Weights of a small GPT-style language model, trained from scratch on English Wikipedia: 9787 steps.
Each number is 500 + 25 x the weight over its row's rms, rounded and kept within 0 to 999. Layers, rows and columns count from 0. Numbers have three digits each. The size before them is the row's rms in percent of the matrix's.

# layer 3 attention value, 256x256, rms 0.089, rows 124-155, columns 160-191
120:493523493486502514507492567503514519479486502532560462506504510471443498487501509506509496497530
118:491519496471485510496528509527488502538491513516492494468515480530549484521501512491504523499552
104:452504549469473463478555519513464502507482484534492482474503481480511524456550499529519504462501
114:514561462516510493496546425489526500454493497524486507473517482488500496545496515523471510486489
099:536501498497486493464470546480507488486516513498500493510498554489556507482539518487468479428509
102:491504495482486595496467474481469504543495525500527565548511532498490459508518506522520484485493
099:516519478502498541513499462520516502459454495440516532473512518479493498470499475536444518543448
094:533494492516492493539485507515491496514519499510505472454491516504486509484488528503521486475504
095:519518480545471534500508499499550488551523530491527513488464523540523493485452476461533564480510
105:514507521478488491525485471524502479462528502491472483527484497506490519515511512538485461514421
098:499469543544492494490446472503500499457505484485482519506470507495484459534448464480489521548504
098:530469447482497520514485512546502490522489457494488544467501502533484496522542509493466498451500
105:511528532506483538483494467481479493497478495484453497549498524510510533489486484514507512549494
098:516494534518492493488493538516470537512482511504509501472452508490497481472522486539500505433535
099:490514439551497494483469504487515510527490481506479526470446498488515528507492528508507507470498
095:506514490505485472523447518517483516469478537481490520491483491446528507479505497468487507453493
093:462536498528459468499518493496531462488498522506477480475477485458525475511452504500470530483503
100:457502544475477510491517457542461498538493533483535537497502489482505482514516531501475477456532
095:492515471459485474539484456501491501477529509521459530475500497507471454474505479489514519489532
089:472483520494478515483494439490487520463469518473512470505477503523521501484491507517473508510506
097:524525477544481531469470498497541508554496476493528520479490500462535494514545505518503485459504
101:472484507470512514513525497528482481487505478495493468518524472519535490535472502502554479512480
099:479504513472504572503507480530508497479507537524510481503494512496548472492554464494499498489521
098:483491523505489554504500556504515501461498448493482503515529496463501487507505530510501553453483
090:506476439516499485517485493531502498469475505536494490498487490495476494514531509480469469500475
100:487500542490511480497498490494508516496476499477522485470517480497509445473477478517521503508497
105:484480540470519491478495553497484469485469543500502495495476499497545509512476510481526462429521
098:467496552514485507521560488518500549482487485510504492556482471516491502486508479501477492476513
094:510517475497490548489504495485476515513459500514538515507499522519533488498481550489498496485538
101:519504527472509616494498483488499513476506508528509475479478496539514502511488551477472462505467
104:494492542512515519467474517534502482528481478484477514477497472524494503489526461490525502507456
092:504511451567488445510512542474476468497481522515478517514473499506503496515489487463456535478475
# layer 3 attention output (transposed), 256x256, rms 0.0972, rows 124-155, columns 160-191
117:501495489522477537501483551486522491480474500521551503522489519462467508493489477516494491497537
125:484518487461487503485526508486486475502501511496495498464533487522519493486509529498481512494547
106:490489534491492468515532514538511504482490510530504479505513481494521523467506511525541485464524
119:511564445507497495528554407482499507483502489529464497464485494489498476499482488499453510471491
103:479485489493493488443469544483515519490498506464505515507493544483558505521511503527438488450503
098:484508517490500588497487476480494490509494506508532517548502544505517442506524501533538450492523
084:494509498481496536497482480508479502483450489469495517488512508502493498500517478510454490514419
096:508522478526502486539488532495505491535525513488520477455508515473506501515524552484497504513489
094:479487498550489538472536508513493505505516538487544513481484551502515507496517470475522531498499
105:508512537482474479517499486539501496511549502493490503554488490509500529513533503544476468517435
095:485462510529487489480472456494511522507501498497466534485459513470527470514465457465458519536473
098:487461449486528543495486517538512475490494453491494494462513529491493499508523525511473500459498
101:506522524530490523473502468498487481465465486497446491560499525494504518493469479502522513544495
099:527509534524486471497470530533482532517483514500518512475471506498498501489488463527508478434527
103:511506465557507482463475521493503493515495459532465513466466524502467531508508513499514500471509
095:497517483510482471502429542510460535484496490467493507503497516458506517488512527460495490454479
098:503533505504471467498516482510535481466518519496470486483503501477553482509467539504441523488464
098:473489531511510501508507459536466490502496523527541524519498505491504486506489497468503493491525
094:497529462470509476525478474516497529486520498507440527465483479508489448513498499479512467524505
086:515447565467488527473484461515469506487477512490503476499467514514526517487507509514491504494485
094:528514497547486532476484495494534489553481489492524505464512511486517502502511478534482513454499
103:495495493480532510526549528541518481461523496514507457528482468517518494526459481499534473509487
102:501525511471498549539490476520502487471503539509516492507466505489519470495525480455485499498555
102:511489504533483557508479562489489490477491480515498511510529486462506503500499509535502532476506
087:487511411510493486512472491491496539490464508497470481494476499504479502525530508493458480499486
102:503509536494481481516513483498514510473473471495550484459510476484500454476489453509538502510512
096:479473518485530487488540537490492496492458523486505493484476479492567517524490478470506488436542
097:484494506515489506541549483491522541521479477504507494565484470506484532493527508490472476494499
094:513525497486477547481467500465489535517485522485538529506505510499514490487484547465495488462536
104:478497527462514593508501482514504496521487487525499497488472495529520490525494590493487479498481
103:475495529531506478482491533510493504513450506499478491487475428512471489500501468528515475501476
089:488511452529510459476499567474469477502486497518469496520504508500498491486492490456465507465501
# layer 3 attention query, 256x256, rms 0.0494, rows 128-191, columns 160-191
048:470481502496501478471446485486469505505437467562491481516474489517477493515466488511470491486494
050:480488506484459496487510502509470451496518467502517493461486519471524496513503455523468495513539
052:526490536521516452476502515509496503525490499533505483497506510505473517477501537452493505506537
056:513558497479506512463495521530462497524524481511487529540568490469450465540502483544483489466482
059:551511507494435537458489502522453495517536485506493517553533506502531468559537498542526481470482
062:518516537493567516482504489472542508508523502442504504498548490530468493468460503475505530530502
075:507507521515557512485485513499523483533511524472533511521524481519530467454463545488511505540476
062:502505523533524480508485535516476509461499530462507489529478495497508477465468500521496508503524
066:453477496463477512544538505516450502459455499541476527454485491471495457506537477508493493505521
077:543511517547536524547457505487534466531496490490510506512492495552480501494502531469520482505476
068:479485500431456495496522501483461497493476508538504490488485509454514521506520457527508515461513
069:438491469451463458527523518521504482448468488523508492442485473452542492494533505504488485471482
075:454474490441486476512553508501486495511464498505460516462493507456521525527517477514481485478511
072:457479487507467489527495507516524472520458508542467509454531530460487519550499497471513488480529
088:550545505554519501478471497512509530505507493526527497560519500537445496520495514529465527518502
086:511488483518476477560490483508490486454480521525497541493492514476552537503477479505472514493504
094:479522473467511468487538532515513539518511497498511539513503513473467511440479509497472501519508
111:496543475526487506518453531516483487501488512528520468470488493522518501539446461498478549497514
123:519511456514524475448516527473443481461483500505476482458514516483515504513509509549487484518438
131:479510527493523499500526478474515508543515477459487468513515495479500538515463513496502527484495
133:451439499466483504475489501501463513510485466519502513437526497480523438478517524453528462489485
131:512513469499495482489551520522498452417490472470509513464517499473523471499532524525490492491508
140:478478453511495527506536511487471496535504498486452497488518501499522477500476473521497476484445
126:519516527508527572494540504523504473530516459448510537531507522488453529559478428499500505507510
137:476520521498502467433518464507477500482486509503506474480500509510502471506500516501455506521490
144:507507507528480552519461517515528469498495536525494528508496531563495514463470455533538520531516
143:469546494511527500514462461502513511486503550468494519490478501522474520509460502478474527500490
148:501487471541502503440485487492472512545475523531500495498508507498470508479495487499508515539527
133:431499482512448514507503483513491526481505518533475500419496499488498489479482483502504497511499
132:494497508536491554515526499519497484492486510461505575494484493471472503498490487518475505533509
121:526455528504543502532476507534501477467521469566478475478511489489522496513563503518510483505476
143:502510531491537477489512522497480502478532528476504433506527488502476526516515492526504511517452
047:456523509505510517476521508475510473468510503486506537544540516491497508502510518469521493502507
049:478492512507459468509463480483481523528482494552515515498448487515508470503486532474446442500538
052:481495507506518494470479448490525530522486463546489486490552526538481495525542526540485468474484
056:540504498513542500458543510490446477503491516444477480534504515467500508545495515491513472561480
061:525518445515478498459503544546489497507533557488475525504534488526478512522509502520506487530546
064:487477519487500520487518470472517532520451451551518511486512477517487493502510501476469492480463
067:468455480481530493492531500501466526483447475539485493459487489524494489490551501494451483509507
065:520503469545547522515490489466532476573536496497493509485488456541474499518462548488508544514484
073:482497490510472498485523503539468497439485497500481540537520529506502473488524453519525497536512
061:514514476460486514509519505497519509458490517507541560491500491498522488515510525506482483522505
069:549512509544487492517479482483517451472494526557536481495484501526491508544503528498552474486507
069:468479492446512496508528490525470510491467469467482510498466511502528492486493487529479501510528
064:519522504532485515513502476509471518482481488496515534541472508495517509486494485515482504519514
080:481511525467482513492490493532477536412475501516503513507490477525522496479508457500495489516481
064:525503509535501498499478490497504496527489507506539511468551479493527530494458510489520488502447
099:512534482511457504510522482534456495525511468508525527484533493528518450508509514491494511530516
124:506492508520494490494483530509509434490488508506500458488479501502547504499534512481476429476500
135:478520542505527500539489504462517475493473513482487518506476530501524515524513492480514506476504
128:457513480499522518508494496535483563488497544541459499488469509466484500485496556509483473538487
123:531465482551518469529455488469503444492520529508481449505492500531540539503521474486510542536489
127:486531471508486516528535468512489481532504542492509471499520484531510488512521549519471471519496
118:529493568479497510531486479491520462509487531489486505478522498503520516541491498505482519469525
143:431536508437513512451468535479500438503504483516503465506478517489481510484509499483523471491521
138:500471508495494467502529513482505493537522521473520486453535466499517498501461492533540510493505
144:509548476498529495533507504499510558514500461488562488545524481538481471469484508512466516495505
146:488481522476469527472461544478476465561499500493513513480507494500518503512517499496512471535516
146:535520494465471464495485520496468508501483490531484516446468505474510483463493527542463524494500
139:498505486508542537562535510518515478496473528492566471466466522467500504505493573508516546489518
146:513539472515502503502497509528510533509506490472518497521482497486483521532517510499430533500506
153:543458458538541503506506471509489509485529507502492506532502468468500484493510512494511499525493
134:535471555518476487533503505505513470478512482454519485522470486500482505508526502519447524505518
140:477487506497474511436480534485472490509536482530488461494511481485505503523455523495529454481535
# layer 3 attention key, 256x256, rms 0.0501, rows 128-191, columns 160-191
041:484495485547513527540520505498544549508499529491482474486491567467475496486512481526543483500538
045:456506490490526459537516492467532526476462490491527482502502538529485460498485498553478499489529
053:486464487481441499506506500496443459483501531475469507477489527524484468529527479548531477490504
055:498488482517504489485539481576486499482460491488510531477457583498476509544501474540487484481492
051:478468460537502511468506499526518482462474449519530490494492473485447488530510499523474521496494
059:463502533507528482491455518496512500478497525507522504502501515501545482464464540448510514515499
063:484542533478501471463486530490497497493522444508523482529543467519531495502473498508484529504511
057:465489533461556494478510497514492495518518487512482491516534502516500502454508525504506550494505
067:530483481521480521541506492504496513526463529499483508495480524486452558557493509498515464475504
067:492512489458464486502492504498510492460508503481505503540531450491567453529471505518512492515540
068:510486479501512512529528491523489463510495538518494493459465513481475480492482482505472488484518
072:473446479525535517562515492500492503492483499546469495450471528499496548507481471503501493446485
058:493459494494495533521490473512505520490514507506455525468484515482481493473477493495498464515521
078:473469479476494547522515495471544470528525505552500491447456507494479533510509497520466457522503
088:536560509519523498470505515480515507496463543450562502544521506529491491525510534473477531528511
094:519524477479488502532499505491506483544474477481513502547476504506513505507512550515490489496498
121:471496503523500475517488497466468530489514512499511511481526499448497467505485523482514518536478
134:438482487557504494546452485470492535512485502522471513471519483481485500516480462509508514519469
125:548525508501462497481486499489512489505522546468451508510525497500541479497516518529530531504490
124:472489532536515506524480474516522493515489488527455496543537514501512520501455492511510490477478
122:485464483464474479502512461517505529524498452494525498514487458454468474502485449494484503494531
127:523496482499467471496505484479525458468463534438490504493485492503520505475527479495532453478509
132:473530507550541499519505518515539495519547493497526483518434521522491522528490488553491530517487
126:534520496523485510500533501449482504503538535450487468478484543494487506540501501477550489526474
136:475529514509543482532499486504483491510495530489491465548533484519500519425510513447464497496478
136:490551479512474521503462556504484504527486529505493484513480518532491533479487499581501494532533
139:506482478471502506519477493506510500482479518525499494485487490452486494534485540457497509509505
141:517516514508478530482483502483513506521494508466490496496457467512478533455460520499500514484508
131:494462496519448499497483471522469517519490497514508488498457478512502502487486493510456520513545
132:503520510508473519496545503505447507485487546485511491479496495478482512509498463475517523535472
120:526478506469480470480549526511498479465583473508486446516460507496517536488518514561500485462507
137:526494501506475494520538521535490485462509504490483470500509448513507498524500515544507529491487
043:499512490489518512481530492555454505534495543471515504487500504458490504463531504497502491483507
046:539548511497550527473532504507503495443520531509484508501548482553514507472504492529510524490492
047:487480542478497509527493502510518467507484503471547507528489518507534504517426494504481478551524
053:461500513494502512519500509478489489483466525572513487445479473481498488504531485515485475447495
057:513456506492487499520489512477495476489469478532436469463465525479502503493495483497498493433478
057:517534483517463481513484510504482511492508497474554499546537512475513505495516486536473520543510
053:515511479490460512500491510489487493519491465482511499506512483518469506498535470516477533470518
079:505533527451498457446496506501505489478504518478507486542540501491527474469476490483528506544489
065:532474488533491533518505485506474525494487485536512517482492507504454507503514474484495548474489
063:499458482537534507549527471490490531520455517518512475463451510479456545479509527481509486466502
069:450476473480432504522489508495523453476547499482497532513497489481516497537473501498476506487453
068:483579516497525452489503528486491514439486494476470475526508492491494491499483532497523513488496
078:493565516488530486479499540515492506487472518471512448543509513494512495468478527497511499534533
069:491497465514521523541513494525497520520488532529516534450473534504465554508499487561469571474470
086:483439492497528517516501513480517508503524502505493519445484531507548527504506502499535474457485
094:525540518499471508461483500461452506469556471471507476534495504474502500477484487481505507517529
094:477511485503547516513498517468523385507544516489501487476459485482516521464532492527501475487506
113:530525496527475505474520513490503477502439503516517510507481542509486517523467559451486481530505
128:481509490488510506530524476539454493484528509533505484517441526478510496467489492535495489500491
127:504483509464514510488463474467547500524468489527484567520517499512559528495465536473465484512470
130:481509510514533533487512525519505438493522506469509478458487484483506469508520518498476481496515
122:491503509501495496488541493554520486542478460471482477529471496486472513498528481452494494481489
140:532497471495520501493498525486497462481497496513478494505461529482490520483499466500526498513505
136:473483501512490501490445500516524480490498524482514508550515496496461497506451471514532496525497
136:482506516508510511548469529481504497444534508474513510479520453505524482463494502492527496504475
144:465531501461483508488519484536497519528502510521482496482536475457477500520515463471508514507461
142:523558470480489526495514511509476509493426476475506488508484433491519487494487525481521504494499
140:518443519517497524500490479529481484528429505484563497497493469474478488535481519466496496495506
141:516532518538538517508526518521496489536482534471498535493445523516467513529529527517521526499507
147:489512479512422490509512474487487500488523483505482529486519452466525480536528513534467464500500
135:489475506510509481459518494527494508511481512506490497503483443521482491527520498492493506519512
139:493536478481507522522466505478479515506465500537539504526518471484459487582465476486518502491507